Each number is 500 + 25 x the weight over its row's rms, rounded and kept within 0 to 999. Layers, rows and columns count from 0. Numbers have three digits each. The size before them is the row's rms in percent of the matrix's.

# v: layer 5 attention value, 64x128, rms 0.141, rows 18-52, columns 0-127
# o: layer 5 attention output (transposed), 128x128, rms 0.105, rows 18-52,82-116, columns 0-127
v18 097:475557483460552520521452478524487485503478489501461516454481502507495505473480491521534474490526502473543494487483484484493456455537520506484548486520487501499506509507509492483505495500454513475539517491486484535440515513543510502535481483496502529479470484499507507471501527505490486542514500519518486565513507516490488501466504545520499455503525530513454506523513492519483564462465
o18 079:413511504522458501494520482502485483522497509506540525490521452495481529496510486465497513482536505487475483526483524460528511524526500480496484464475486490524496522493494470495507483514500520504461483520505441518507541474472464470510516515450453533489492460499519530494484524524522475484498449505493552542507539495501534481499510539493483507541498540536479545513493497530534481522509
o82 111:445506497535509515474509498481500530554485514506567546560492456541519506483498472487523505486523521522459512496498440507512505537494484513486517493459474490491510517505533473444517513527534438476517489529478483499540513501532447495476521481460472498470485508491490511499489536510512454474478485488506545488512494514487510498491487527483501476517509531526514542482523495524520492506526
v19 105:519496429499491489496473529503507509478487515520491458502474506518508490482529513521519489472526503429490496488540473539539469468515525514473507470504533519512546486529557507551479499506509502495457509495511544525522510483512499489522472484470512542414493498532543526500497504527481534511476498531481505510503502528534526525487524509541505537539518524515494487494526496484484475490482
o19 105:482475512501469479489481484498470501538508560499508513483463497468460518496494506484492499527472489504514452532485531520562512508522517554494515519513493479516504526507496579496500503476497503462532555500506493484502479502483456506534534526487489479505480486540474488517507510499513432466438465488491532499508537490543517463501485522496511493488508516503460487516497522482459533510541
o83 113:535506528495481468492501482486490542534528535470517528487476486493537511503557509522499514520485533518481513515487526478522502529522525543529494516495523466512484504528515520500528493455458478507500527507493487464458508520516454478573524559489479486505483510534482510490489544504489424475487472500467510477473533469539492466517474508470487472489512498509480499514470520497523493526535
v20 097:545556483527481490508515516498527525502503516465521475531510464480499513547495503493499536505493540505526517494471510515475557494455461477484482513471525470518515515505527501525519513505473514531489531506477508485529501499501508504486504509501525523488485515470488472525495455493451545534518561487493519507457500466469468493490536461440511499517469519515489522492503519533429467531521
o20 081:549444485478543470531533546501487500493484470433488482535455530541541508468513541497503523543462509493517516477474508529497487465526508511516533529497508507501506470489479502498481516500511470506481485530500536523497516548494492506525537521542521493516546491491516504506500515437514497550495484495507524502514473527499513504504453498527532504522476538492512528458493505551509505501479
o84 112:485461456470480449542500511486469442473491462493460482510488578506502470480513492497457490512498502504517495519486506523487507509497518499541521536514504513488502505506478512511518493506484503540447499493519525511415540500492547508529516494549495507495554493497531525472516511503463473521530474497505551531502495509466537498509453480496502494516522503473491466527479489507503483478498
v21 098:531442497482486494493519511501481456556469509474522467525487506479565539503497524486534532510530538528523486507512503467508512546495504481498470491527528532535551495464536489504509477508513539509459506531497507490515482504510528497498484510560521517525469514499491494503461452491510550499540530468520528480490525454550471499519526489504521486475484484481473503500514486497489461499476
o21 083:482499518483523482497509550492535501504464518513441493521491527525488523513513492456499501508484496499479519456472564500541492520521489521535535472489494522509517538525526477491466520508518498509541498523513516511508487533496534502536513507529492504474500538462455530491478514459505492489530466487490494482461511494558509491496492402492463537492517469479533492494479467515520476485521
o85 112:520469471508510472503483501540496497428546515513476430485529516476497483503476547472467505520500483507506496487456532483539502536487506512526518502497494515538485503517475489513518503500503525539499511487525527525455501448508548507531517513517489509496519538476532552511466512489522498467513484488532480500481523475489505533538494451497485561487518516478558510536472483504497476500506
v22 096:492459526537497567502492476477506519493491489464539527551491491500520448475461507508500515480506514501526508510494486510499515500544478509461480522458538569484510506527492477483482503510538514539491506455518475484491530485508492520554457537542512466497468507509535525511533492538522502521502506486482504472440464522492500521501511530484513509467464483520493472500516493510495502476446
o22 096:498494487483523501462483508495495487480532534497465485458523572479479551541529522509479514501483493495473499478535426516503481493510515466479542461495516520474490474521494490496522462481455492512488467522512534494503483507509489509509504488519477508465475513505478537488502452500507530488505510501495462493439506478547497501499512528443496531476521457443495515484451497488476498469518
o86 101:485451507501509487459532501497513473496514541471511486479499505525451516502546512526514510497495501551487486487489374505483530457499486509498508501461479534496479456506499503511515521490507507473470502492472515511497532477500481486513497474533543507435493484472475506475494534501533455491496507464517495511481508508518494486505495527474514499467510523482486542479467509460492458470513
v23 114:496557516461479492474479504432529496505493473479508493474482461508459528500504493482476491493505512482515527483455506507491481419501513501496494504526488504541561503499534516493495487488464497535512497489539535525463497461537497493536549526476462513478506506529535471496467543474543511457492499534477476504498484516503538491490501499492546505514498546507524522512481533476497516526507
o23 106:508511471487463458467520472474526492512498493501470481500505493473506470491493499503505469498505509501541514528513559491492490519496504543465487510516537487502495495485472510477506536497557506474498457514465500519512550493490528495450524479491506503490556499506499505550537526485475422495523477455511505519524547487470528494472478500561505525514483483475453493460487491508484529544476
o87 118:475521535502496479516477482469519492524504502499524531510491475504509479497548487488511455505527537504497508522493517464506496516523521530488528483478566498467518498447508518495495503511524465466503533518468548516503528499532510525479541494464508515523514486497472509518523531512446408512501481487476538505492490485493484464509469518513493461511484505488423470479485504454495528523519
v24 104:506446472504498504531476551564523502508496513502489489501501517541516488483499466506475482498513491519505503512516491485479529530515507488435478507523502513479539488480553505532490488503472511511498504513525479508460463568482501525488511495498524510488504499509533535450504497520427486540460516512502494509427536495516492548535519545509492461488504480467500464526497484518478497522500
o24 095:440510514465512548518511474484492505499532544508536512542501454481502499490534474483512510522481475501488465486479468486507466515499500493567548513482463526487493466516486500458484491502430554468516533453523518494533480469495487514540534522501452501506455518477489499461506488513493488517473476504492547511470493504508492493489508477492479543521523506516494511518523492528469522493529
o88 106:498453493495491470506530463478482499493550507492468493532515496464509528484526510512503549498471502471498512449462518501488488483500501485546511519500449484519483440562514454518487485485478507441492496486530537501494512474480495514540524547505484523493445544541502470495506493493508506526528466479500500523487548500468498528492511474501463546490534514496489514503484474547510493482478
v25 099:493532519504520506497422486488465496478485478451467513492500484532444487509488496510496502500528483438558503496465469490456518487519538489447540502500510520522514518529510479490506493506507521504537494458488544499492483475513500507515470477475458536528523490504527443475507484514481485458541490492491507549513521524520464498467491520476513478499467516516527463539496498512465507497507
o25 094:459491524478461545542516509511468505509545493508511461491525490486530510524489485468480483477536530512475495520556445522498476532486482494505552490506534521510531505526502474501496469488469513505427469522491476489499530507502471493489523485457441521478511505514502520465480484531506486461515451479495506509498543484469493495501528563519515534535507487478518510467496475512501512518474
o89 110:486531531510487509506503535483469499513523488494536501501508513541558484501501477466499457472517576503495518518512469530496494485473511533507519528459505501527493498475510471486506493505559446487496490503457514483491539523525480505487534506481471500429488512518464528499486555495501440505484482507517514517524497525471507491478476554523534452512486504476473485505506490519507474527535
v26 112:506478494488493504509470499511525469483492532514504467490533479485537496499528461498454473506534441498509502499490510478501545493518488487472478495482564542502523499498525490513502501492463528495461506511490492525464453550550519516556495498498539469539467507501462506467517509493469494509463522527502513545470493543490439530503511513511476466497486503516500488524469505538510485443479
o26 092:480520534484484528511511521461504482491513512537502495507508546496455564440522484495495499518488476524497488499549521484500510531519480498569523467427482528483515491512516498489494479525487494457496494492504488484546524516490489507486496531514479514476417506524462541449457515489511492537503520520520533506474463530479524486485501496506494538521477494503475511502505484514510489523462
o90 121:465453522504477488524504444483467504516499483490516501502499516501464539487502479530476533503509496525504471485522499468477517516481482507534508499481472500513456488525516480509522488510494483444483499490532523536489539482509523500518493524451477524498441506536538548449517508506511477516537517489507518530432520522527525540483507490497445548526499486511504494525516467517536464507456
v27 105:494494511542511507470500529495495531502514542503481504516522490514435492497539497503511511551489470522498493466514492524551504528483492505503488485488500575517478522547516509512527467508470564492498497502499543505508489513486449514563460458482497493476492493545485483546499490476507504488514535499475462493487485525490449538495521537511501456488483505510562517510489493531514496478515
o27 089:456540530470523550514523488494469508506505452500490517444490474488511502485493501517483502519500489497449497515553477468510500507510509517533547542480521533500546521518530496506496512460488488536488514519520441467515535536489502510527529485499480527496481515491453534465504484553483509511539467520513465530448501505498504469498518497516505541532504449476488503469514500539482494496482
o91 115:509521564495523497512502490492474513529459467456495466463475485539501513514507491567461488499508493527528489529555476484487510480491470517489497540487512508480518503503510472540494518468510479525502528457478489451493516526474503500547477492531481504497456513491493525483524539501508492530532460513459491527481493515520514449480463483495473475502484447525481487471459498494472473480467
v28 112:489493490520497501508464488492498451535496459473491536527468509527503467572474500493476540460493516506506507498466493487473493506509504471481505509493509499501514500495548462441488482503506506514491531501519489500490523499478511517552470551530445470485474503486496483473510528484479547514505521494509522526461536498550509536482516488445560498473474517492475481528524532517477504457469
o28 097:507527521517482521518508516512465483548523501502501489500549509484525506455484513462482499535507544484511543474511464488504464512550481515503551484541486506533493479524524489489504471511475509495490447516468532544503470474483502487484526519496503493454517513461499555528464502497526495441529503441516471503467519482503488519492455508491504511512525495463500507509503463521514465547534
o92 119:483465512498498509501510493486509505514529517517511487505509501511500527449501526494508474536497480523489522489497428520484506535531462550476569473512483498496480481506525470491511474525475510507478495526487545522492487460529497498464543488507519501437552505505532542511472533477551455472495477439521513505514489511495489513489479503488497476480552546472483504508497483462510462488499
v29 089:487489516528511492490558482508532482500529480501496491503555505520483534545447461467505535490458466508505522520464477473425509521504541469498509506526497482480517470460485470491503514519497540534500495469523506508537481485517505497479472527529479518516505512482471475462491510476465480496524452524501509495491486508539459472508520476490514507489504469486519436562494512500491533518499
o29 094:493491482447499589515487526518462507478548496512515470501552477491555512478500471455501485511504519512512505505527447491479470517477491510529528522481496542491499477467504508487510445490437522499471497480494515533566493506501515490507519489475497518546487500465490508461524503528516537478492504483488502478466506477491439496520490507509508518532510472469535505515527497506496525515507
o93 090:524513485488485507506491514495492443432541522518475488451514471484534508514508474456515465513490500472535493510477560521485456481506546507487472538516486502478452488455469475508495452532513492493483471495471513528485519484485542476444514505504511511514523479504513524530513482489495573490489529486538477526498535503503504518491464504525496529526517518457522499516504490498518526531512
v30 092:451519518549529558510491554508489453431475478466524508537465506474460556446526489486540494480490501508489496506520483497547532501487502500480498485541532520478523515532517483472551481499479489493500511529491495475518482517515505511481455463518482521500493471493534508471467499476472513469500514493502505534508505484511498468486522515487480466508525482497477543478542484515499500470474
o30 089:478494507473518525546532486512491523515537471498493489503496508506484510549492522480490513509505483499455487512503454482542478483493523485538579483492518517503546496500520485509494481480511532526497502515524467493462495497486470472515509513481494520466504457498503505472535483537500535524491475511486526516444479493482517522512517480475460550516461577508511523458478515517522569493475
o94 099:520536514502507480529504503534507560554502452501514525532530507523483480534491499503489485482519503502480508489483436485514531553500494552466503486493462515494513507526539522473494516493545556529507536505487464527434498507517487468520526486478506478487486522485484497511485496526488484468519485498504519503488530490472509523481518484479553486519473535509534486508441521487552532505519
v31 090:516456454477474472496493464496475462507496515499501484522487537519515497549569515519484538443537496506505475502474465494504515517514512490478522516544537532501549478506504491463466497503503520500443523466499503523510478498509530480533461527505485498521485474515467480494529503499454502485492515508528538525520514524519495521511463517494499499479452509449489493520565464503488510526472
o31 091:470497493495451542528489537559470490469551577529511439493546522480519532474462478492466516505508508522500511495515496502534483529508494505538512522510481563505542472510549515496486497487473487457508531470482525511509480510481489484498517518509492504487480574508478533471511529497517478469506511493498508482479498492477449489507507472498494523490509475506511450497519489494498500508467
o95 093:495474479515485484492481498540478516459557565503514471491534468449533543509498493501494521520522481499483503491496551518525471507530515534529489510506471479547465487505526469516504498492462480534530493490512527503442497492488510469501537552492484516456500500533521555501481544469533459470514512470536508509501474530484500521476492508500474528464525495498506473505528494512502472530499
v32 097:514522538455517539490526500449528498511496475494533524489525477475500495430434476501515510459529539532542493530491477539519507521509503520524486488541446518481529476531469502528514510517469529529485447491475481514513484504532489479465526520516503491488476476523538521497481502514459488506551515537484527487487479506522482459486480493510520503492519468501473499543525484502472492515503
o32 095:501511463440530511450515498487502519465532545476480507553492497529527519538547477492480507514515467486475551498486478467477480512485517478485508511488507509483500472511472517472540518523488497522501498507518515531504479520481503502543508501493454533555474505501456539509534505531488529524500501525489517508450508467499525483509543504514492537508459458511514524456475516489439508467502
o96 105:501506502476504492448496497503506460462526557486502520531492510531493459531500452454496498486503507503501545507462525510488489488516535513476499530476486514511494490489450572465540529524515510497506489463478507535468512482495501488519524506489493514520512510474434549551484489506447506476524517526501481493478522481505511489523520509496531514525500512515512510497471537481501527522580
v33 108:445471492467505532473490448492560521507484471518542482490556535485507499524493478475486511486492548533480514496482522460506509513537494545510498522513515496466514523505494505469483463488472485450525523532506503496495460508522525485482495513486460532568433482491491506511507507480488460533494542476500485517509490451516449540504500519479505524483511491491525503499503500507490537520504
o33 098:464498482466464520496492473496465555478524483529542531478511517523512469499486464476524506477553511500512496536522520436486535495475497487516410460468531474487532483513507444486497489504489515481511482471499465526516527464513493485461499499476522500454552501496458468513475520492531513531509497492507511508468514476469475465507484484513515512505539494516501483482502497509498501499544
o97 123:471449530493528502481453464487498524476518498497528489570520528491471483498477464505497532472539484550511483486495456501480509484512450518530485459484503436494525502498497494477497515538477524506480475460520486533537499442516498488479506498484493543485530504508497475495488515487512495499507499456510494516508500518464482525518489429549498494494523483510547497499511487475493518477446
v34 101:524526475512506531480551504487488527461501490476536480511504496500485511503476514498524526436472514504507505512501483528492464490525501543522515450516533494529522503488509520517534548515491490500476495462518478502522512460447512470518502512479500502513474470457580506492490513532506447480476454506515511474500519528524528487497537546567514527545506474509532490499519488468509485506502
o34 098:531500471455521526448466512503515492521541558485505527488497489478482444521478501502499495462520499494486480516482484528526517496513519480492451496501491505495505501477488474494519496472485495504499534500556488499455513521534502479499511502482499487492519473485511521488564463502518479476483553515502483497443539412486522499488508525453492474513529477508470478492497496485463531473551
o98 105:545542490470493491491519516507506481541533546470537523528497443510523450507537510479512497507488516507486475500509517479510522486521555508539411503501493505493501493475492489498546513467493492483484542504467463500462516529504472450477513492521523480475495462498475488521550485506481468489514502535514486489468501457496517450501488494507524491521503519491480525481484505469516538542528
v35 077:488464511523483489464501541457498474491520512464485477551467498505464513533516510483518506477503473468498492511516476523490517526471510492492457517523467463526537477529487506448508510502497485533491468487499464513546493472459475510534527486494504504501516481512489488458459498478477477422454489516511537524469512534491504468496457482482475499533501491469539459517536487491534496535491
o35 071:521490501482502547556533508540474509507523504503513464519525511479504504500484454514474500506475487530477512503508444503487461532482509493539557523514494537468518444504530541474504468481485489501499519465489520491537460480504503505497492479497498488534497558482514520478523491509449500497513508493470504449460487465434477520490530488547484508504482517497547476488491513482469513497462
o99 089:561513506498462484532515532535498492503505511508493467476515443460496532544546497503483483506476477475498504499490592479480467486501553510515475504506474502491476468485511501547495482475494492497520523534458516521440480514468532490499513517494503474493488477528526502545510481491480467548513501514506480490519490492483498516488511527534501512501471520499497459510461563488503510546506
v36 098:547473488513515491548524465515505512486499503506495491492505531483512501517500511491506513525532530491524502517464475490477570512476488511465493506560554527486523509510525494500500529497495492560534473484503534473518478506473514521448517491486500474507523489482510485489574472512468477499494518483483502478488522493495484514497470474460505484503475473473507474551529514467403511511504
o36 087:489459493467492529531516542514475504478547507505526456551479519505520484523486515494464489509486497496503498487547408505485481494458495492467542511475502535471518478502485485496524482516468489483468495453524541487521515477474499498523507497522513495503498504524495471484524500490457505521476490475509538493490503488505469513501528498452486521499502459514519511479549416539479535513485
o100 112:485463438471480487505528525509491467417546501512476483530478541464527470496494514489453499502502490467490523470502494515502474481502518502509490531468464514510498491497479506529515483499494488485493484468533498459471528511476519497520532559508522519451507504530471501496490506524442534508512465469530513525519551532460497510493495528474546504492525460510506461501519481511489499509529
v37 098:472504544529533511491479480494518517504510474486496545514514492518483475471452490536515502529480467486508493536500513525483516504516527501496501529456492516471450505534500482482533515500526530490528492518519460487510519489477449543496503460504491483488491519485500504495521492496468484504556547515482475525480527480479467524483477492516504509487500467509531442500437528478419484452535
o37 102:503468505453526546499514487506464508493515461466487529490496496507551504537509480462474499515511507508477509503523460490456490491478491462496552477487511474487487497538488488505513455510453515559499437518489500501517501512543488520493484486495479499498485494481489506512450470536474558505510500482491441510476492490492503528543519554508485487519493479464535557510501477542519490493526
o101 095:508486516440510555474534518473483480512463478474505519513458540521500487528490475499490478501467515531519511516527478529441536476475460462487537499457472474469484511526503505486474469502503492485477440509445511498560515531546473506516474491525506483457484517510479496506482520488498511528518490496458476493488501521522515497491526520487490429508490478498489506513476497521517502466535
v38 090:481511491490501483498507504527487510503480537505514509519531544550440488513532448505506512486461487519505544448513473520507489582469464531517513515573474496458498514493481536491497460482465471461509477497495517497432525497484464489483490491459534457488532512497512516514522503497495483486500491508530490512530500524484507528507500516522519519459499494466518497498478494513545522510515
o38 085:453525490513504524494468456514476456513535503509526519491500427475487485520482495506489522447518485509479491509492515493492464481495504503496462469512478517513530519511504522484515535473507509496486531448529454508475520499514498533508489556450496532490508544510510510481522496509501511496491525520515480517480485478463508476465548467533481490491522504527505444521579532503448518495484
o102 108:466566510487528533502511482489500530533489489484489495525504467499519511519512501506485500476506490480463526500546412502474459487535480515474450462489513487487524512529495469493480486497500489482515510464504507465517478489496491527499483493515502492523483529474516488487514508500507524483473502549492522509510450515452472455445547458485502479473536473534515481484533548504457520482485
v39 089:553544508459497461454495530527487484500503503519484520497471453481460567500515488501509516493512483486486489488521498527517475492481519485511490454565484465508540496481512515543502499504487507543461448501514532533527484536515503436471538472501504502518499524537472482489480492469527496456546484511500531491518514509535493495509545513530516493516513512494505492523536495495528465517508
o39 084:493539506504489510467483501482530525537492501495474486531502434508561477495491515493491481484502476515497532529468572484522498519477490564501495522498451490513517572494514474464495549513533479479555542529521492538486489529503508554511514510490506525550491500517502522517531518508469476503477505530510534501506496494482541490485540470530509496521493491491502490479518509468509514528495
o103 101:549533516519472490515459512524482505495510503519507478455495478483567498515502501476473443500496532465510535500486617485514511509495528528474495494517503510525537539482496485495528511492512499495527521493526518501461505506486515526517490518480477522567492504483498543539513483487432518512497501556529500500484506486505518496491497483511477512495483467489494485522495504482495501550520
v40 093:491473531522500473472498493539518483495516488538520475535489544509478529515559460497486493485496447498451496490451482486569516508516513514511517517533528525479506513489539512479498484493498511550452503502531520498489506549456483456511456501467482502498495496460479464494532487467520503483504485522474491513509505522503531543506492493453492509523498481463518481516511475548490498488440
o40 094:460481505489505571513470504515458516504575464502490488492509489485493518453459507475501488489483490529519496516532481474490495515471483509502567541492492538518573504509517533476507507486502519447506524497502503563502517450507486499476505474503510514500499526519488490476529482563469503497487519486512525487477501522517445501517505483503480484508504487464497479474551505495526543499506
o104 098:517505533476486504521463500538499542478528480457472513479491509461495562527530513501489513505521460470497509483530517467508516501527493521467446469520463486484554486513565456523478499490432505497501524486521499496470487510505482496510502532477515525496451464536524509507497483484494503495517532497519496513522497515516501482484490514501482433452548448503496465486505495484497467491516
v41 106:505476471487495492510502501490525504478502480492490509524470474523537454517430520505465537486535506489501508521520500512546492524508501487526508520472528489516521520528519496498507481496496502493481525528502494517517511526465449498538515570498481464553455536474481480481485513478450505486502537520490521488466536492533511548453463459468467474512492504521489473520512507513454475458472
o41 097:521497547506522547521512545481467529522516502509495534545512549518494490499493502477502528535521534478507532442497515457503519516482520490493517472525470470507512462491496515490515488511505455486546462538469528488526468471475477503491513507500461497486487524515454537545443508503505474512507513501556490507475478502494545507509496525549494507525488507515498519503494481549478467542526
o105 115:542443512454481554493505522488488501484524495472491490502471549508467517494482538483488525509484496530496471504492535483469488511505483529505533486521433495503486495521482489535514499486443516495508510521515504499507498488499466505472506507490526517425505508520569555512477514484527438521502483473523508505488451503527508511515515477511477500501539490523501503517503475448503438498503
v42 101:481553510507497544522522500523505528476502503485527477511526499539448519532557482493472542471451480523479503487443491502480528545494489531492516493515446518523490520506493510486531508489515503518456480522474514483515485474476479475436518506494497498480524474488526487541487491511504496451542505479490509511515493518468514469494507519490546537505509493534505531472468445525521464520477
o42 100:512479447478535504508517487514500499506510476499457525504461506483503467526477528526522476505536514480484517526480436527478485468514475482520509524509548509505533500498437516520511516500472485508484490491507460519415519532515488496492492522489467519507506489489507489464575463513483503444497527510519487517490499493477476511536498485516502506509465484471508490447531491466499534448501
o106 099:464546519471510493519511505494484505536490476499484521513517512519502449542515488511501473487520501490482526502502419513497520493500481526493468489546555518520519512496493537461508536529486503538472524455512493513434492523507512502504496468494484477569496473479495478465530499460480489462529512544525511526523478489486508477496540483535520432496508483480501473487504519489493514485530
v43 099:452477493513522533506478533520536547497493558522523500492547507504503523487513476488494489516458483518452492471516502461536499574494529512482489497492486521455491499449505501503520483501504513498483502511495466502531494511488465502479438502502493539441489517479486481515459537481460522500503500500481509567478528497523500523507540496480520535497530462486505494496468503537536517489469
o43 098:450490514483496581529504488497427487525546456479506522481499465477494509473508473486522473491486509507469479533508483440504472486511518487543510527496519523505526485525504550491500493482465556504513480485525479544494499487503467495526519489490491517538507499473481488448505473542506524493485489483495514492487502498561453506518479482515485485513488542507518499487502537487460543491518
o107 103:506497575508516514473516462504491510568511446495466483496483484515491497526487472539498509448493493516518475502487499496494504516502474512467474495521522482490488502581506495500484474534449523531459478458507534534486464486517503505523506493506477507541492504517549493489495474470560498471506505493489524481514545470532469530510496462520472498494543515505553500500493507506501498464488
v44 109:490500508485467484506554520527529509469522494498503482492509470496493473521501507432477471461500499508483522491494517497479506512490482507511511523500447486492481478536461525510505485492476498538522476468488490498480475538494519479476530527496529494479494512533499523476468505500478497505468473492471482503523500525469474505516453474486508563492531515563501491538516484524606543525473
o44 110:524521489502489500503499471483505498469495517532516515511500492504474533457511481579515518497461486505514513494499480466431503526485477517515485560498504482460487461487468522480550489476503468482501541486488488508511479460511515467493521525490506512580454500500488457497558514495545510480460514498503532485523494495453488512476496489514533484484500504512507487480494552446481497493491
o108 104:447532493514480512524496537455528456479489505527442492480496486495475519523518476548507525465472494499510502481495543506457464481512491524472481504526520526512496485488475496499536544488480498467474500489485487473499488475469540505480498487483502517558488489503494439511562451460493535513435499502513510524524483471484507499474501494558482524522509498525502481475525515474480509486470
v45 101:488491479533514512485500499515540484511502528472474474470526505524492509507502465500515485530490500535528518533525517500464537529486494472488462514464528510522536477497508499476505494499535474454502524509545509485448472402482532535504518469494495533490540532497532482464467495492496508463488488502510488492434491491481481506511506532502481458515478519504526500488491526471463459533539
o45 099:514487504453537510517528512493505494470467505516536478519490514496518475477490512483544486511485518513488452506506495536481471489475491509541544474495530504449467485490522504522473467493489560523511493469507496436528546525519571508489495481487486456456508537477485475486536514483478479510511489500476471495457479486482495487485445467536486540505486515477502516547506466524494511517500
o109 101:518497492481521461525514475484480502477484467478507497509530515480488489491520520517514478492472517488512499508473506516485479481504534490567488551518506457483459450506511512526462483510543535475483494517474521491485535505479549529509509468509485461514504515537511504506527503558492474531539480460470483514487519490480490489532492503487512502489467556478481510537436462572519502516480
v46 114:473509533504520516445476502510519498486497488469491511524482471451479515499508478514549507483514496482480477518561505515471503478471507480464485507456483505457462482503495493554480513489514459519471452490509485474530494564519506459436502461507523514503492530506527500489509428517525523458511501500495534478466467513517468507502516498531502507492509492513466482506522482522494470552505
o46 105:511511478487505480484470479465485528511509519509528461532502515519555538553510522470502496486485468521470493518496477512493446474469475492507553450500510465492481532509490468487498481484510530512534501514513500488478450530544503552535493486508492526532484481497491513499499462484525517525456510540462511487497501520504523505506533538487523493473494524463529509485463551432507526475511
o110 112:534502471508496447503474516515474518495481502497500473479512547495531505497505515475489472485455518500520514486486503511495514441471512509498516482494518486527502523512497480493549525477535568487529482492504497482457480500495525532560454502512500500549492468489461494499484436486475520561491526539509478468530515506501543502525506525495527512483465498468491496508455533505544498504550
v47 084:474547474466528520492471465506462504472469485509512522498477510521489493472480501559514493461530528482534503470483488498564453491549511517504540486492532486509471538500517500464476479509524482459517537510508478528503561489511499497524457523472465518486477515465498498529550522515508489528503527516522460536553514481506496552479506512515484497505496531517489502520497510502486536468491
o47 070:453494509537466489475463510521473510533525489483516531443505489506496509519484505465500505463554519494500494519487550496554543483522509476463468442505498476515520533536524480499512523500504509479493471534519465522467528473493433493473513514462506503460523483533529516530440515502525500482489472501502495530514511476500536498505506526487503455497516517550461497484498488522514485510513
o111 105:484499503499541556464488489487515557541510497477563520545480487521521497490497490501515500488521527536476496537518443497508517513503483509495518488481487475477520527530551498456496504507476477501498493517487490500547508500554411480465505485493495503455508510489521511489479542512519459480470488497487535485506449508504515469500490510487528458484539510526511534465529489478489478498503
v48 109:526496508501521520492513534518503508450510534526513550486518482471508481441544511517517501499481465546511471503438499570525515511509504491517468533539470505524524512489499508487512497520488466502476484511500463497485472545513533483458535466493484475498526493506497471516509517475495485487521505482502506505458479498486486522496521546512483519489488529456509543467527444440515507545491
o48 090:503500477464527499471494509527519483465481509486517484468494473535545495485507527535509480488511475524496528498476522506467479430455507485553488535496487534419531450495518471467486516504483519513541490467502491527482503506491518514492500511503493469524529546525504490473546508478445490517454493542520503506481474496455508488515515451492510496497465491520475487464486503506486519490465
o112 110:541514524486509477492493522529500495514504491509488467502489471504488499519496456515510483435520499452471529452486536517505519452481496489472478508522489510510566484514554496508440539519508517521504516493533495531490498499483493482540486517498490524520464521496459519485506487441456512492554516490499517513493504546501540503476526507481503508507492461550487505465472479520515551531536
v49 089:489504513470511501508498485481468456487503479501479565449483492506506474454499513491495482529502457498481467518464508524506463466520484497546518511513442484484500512494471518502532486500504451493513462503501514509456470578503496505451558488486480489559522494524480465520482478482527509485509479498506501487518546479530510513471480499490498522488511519510474533460486490463542504459498
o49 076:515525518533471466499500487475542492499484483500494529498481473537510489502510511529506488479546511469507521462526560476442534481487476498494437476517473436500500508494487439497511526501550521524507465531462466525472507490510526500480492523496485482453492492503512471535477512499497479491509520507561484522550492533454545505494502492511494489484480512523512503487515511516553479521486
o113 094:509535536524493536486480515504505510521483495528502509490481497523487504491456509471506473475509519476485524476512491499496514484473480507435506429510500501552547496475501491496484562503532527490524531527520489526578469482524467506508482509456505512525444523479477509490463460475486538490483509502520479500526497511516494500486545504531515483506472468547487498491536487501501549522539
v50 106:510498522489513479489504501469525546510510490505463497496440504509550471469444527518502532480558509506533478524517488509489470486561500504531528539494523548495530475480499508501464531516491472549493515468488464518504538495513454472528529498528522515470515528509506499518500503529512471519505498511473479475485495494479549530501434524502504483526497487478517455546508484489476500523478
o50 087:468481494487531528444477528520513478486520568499505528530508488487484516526495498499470519500450493482502449487452501470476488511467531456480517516501476481457510503492469534481509504507512504503518493502482568502525457465481474491511469450520484523511477523511463509521528470491488488518511472473482471496548528487550480490520529498495489493506500434507473550532488518484482491504518
o114 122:486460489477501520424506527502486473458495593475485512496469471483489517500521482491521512508476509505486494489459570487526480452470539485516529518476455490477494510488516494525498540499482491465509500505470514476511499518482494503481497508520533538454498483503492502535516513497516476526493501499524484518517476511525505485528480570484475494473502491501467567493499517488475466511532
v51 114:485472507546501507531507542522454518499523516505497512488479501482502532496490575487527463530442459481538494500489513528499470507519562498531510473512483506563475515500505482457537521530477539483500534516505482497494485467487498496550483471510484481476475483472511495485464548472488483503502487479508485512530515513476488485497510527511474545486512499487560497474505491492519497456451
o51 110:485476517504520543504500498547521492552458462512462540441497485477468480482473440510500505489501503517473523515494506505479542500494514499502518542521518531450511506490535510522481445494473500561526520497514465510503521505495495464491513491477483483527524473466531500449496483517467501466509474472505459489444539468485492519494480525479505473534522501497476518519478468517508468492519
o115 117:524535503510493520513537566525529479556497495511500480469489430520464503527497485527526523506495495492500488466523563497504522530468506483474486530507502540468513501499536482499470474518508462553508523533473477494538502530505488430491519491507493492461474508498502489502534521443527487460511497482486492495461521506499523521459487499499485512555496511521506513500475455525521517498499
v52 097:542491517492482467454500501492504519539506522499537526516531490466502504488511479521487471494470442513492509535540507551509503488470489454529486502499501492511442498517508510562480444491486535524472466496528462495462507542465508452465486510498523522503465498517460478508494449503522546520558518493493487469502520465500489530507497466482476488494482514483486489511487506544521493524509
o52 096:516513512481519486473475497485517545465462486452506466493491479522543511464504520516515512471468473535476571494489582493468499507486493524522532521516470492536531522509533484478470535499519495497531535554481495548504488532533501535516514497496510496543502536498488516522483515527496542536518508508494474459490505543519500506516526510524499485482512518483518490502494554515536499471479
o116 091:506498493487496502515480528501486507428494504468442464467491549505515531485504515484486514482480493482514506520503580504482494479503507465485513499509539503513549492514476469503502500446501535506489477501534527500490521469490502523525455520527496517544473513497524553497497457497489544541495552510501499466497485481484537502501498486510452535466514454520478453476510489542476478496492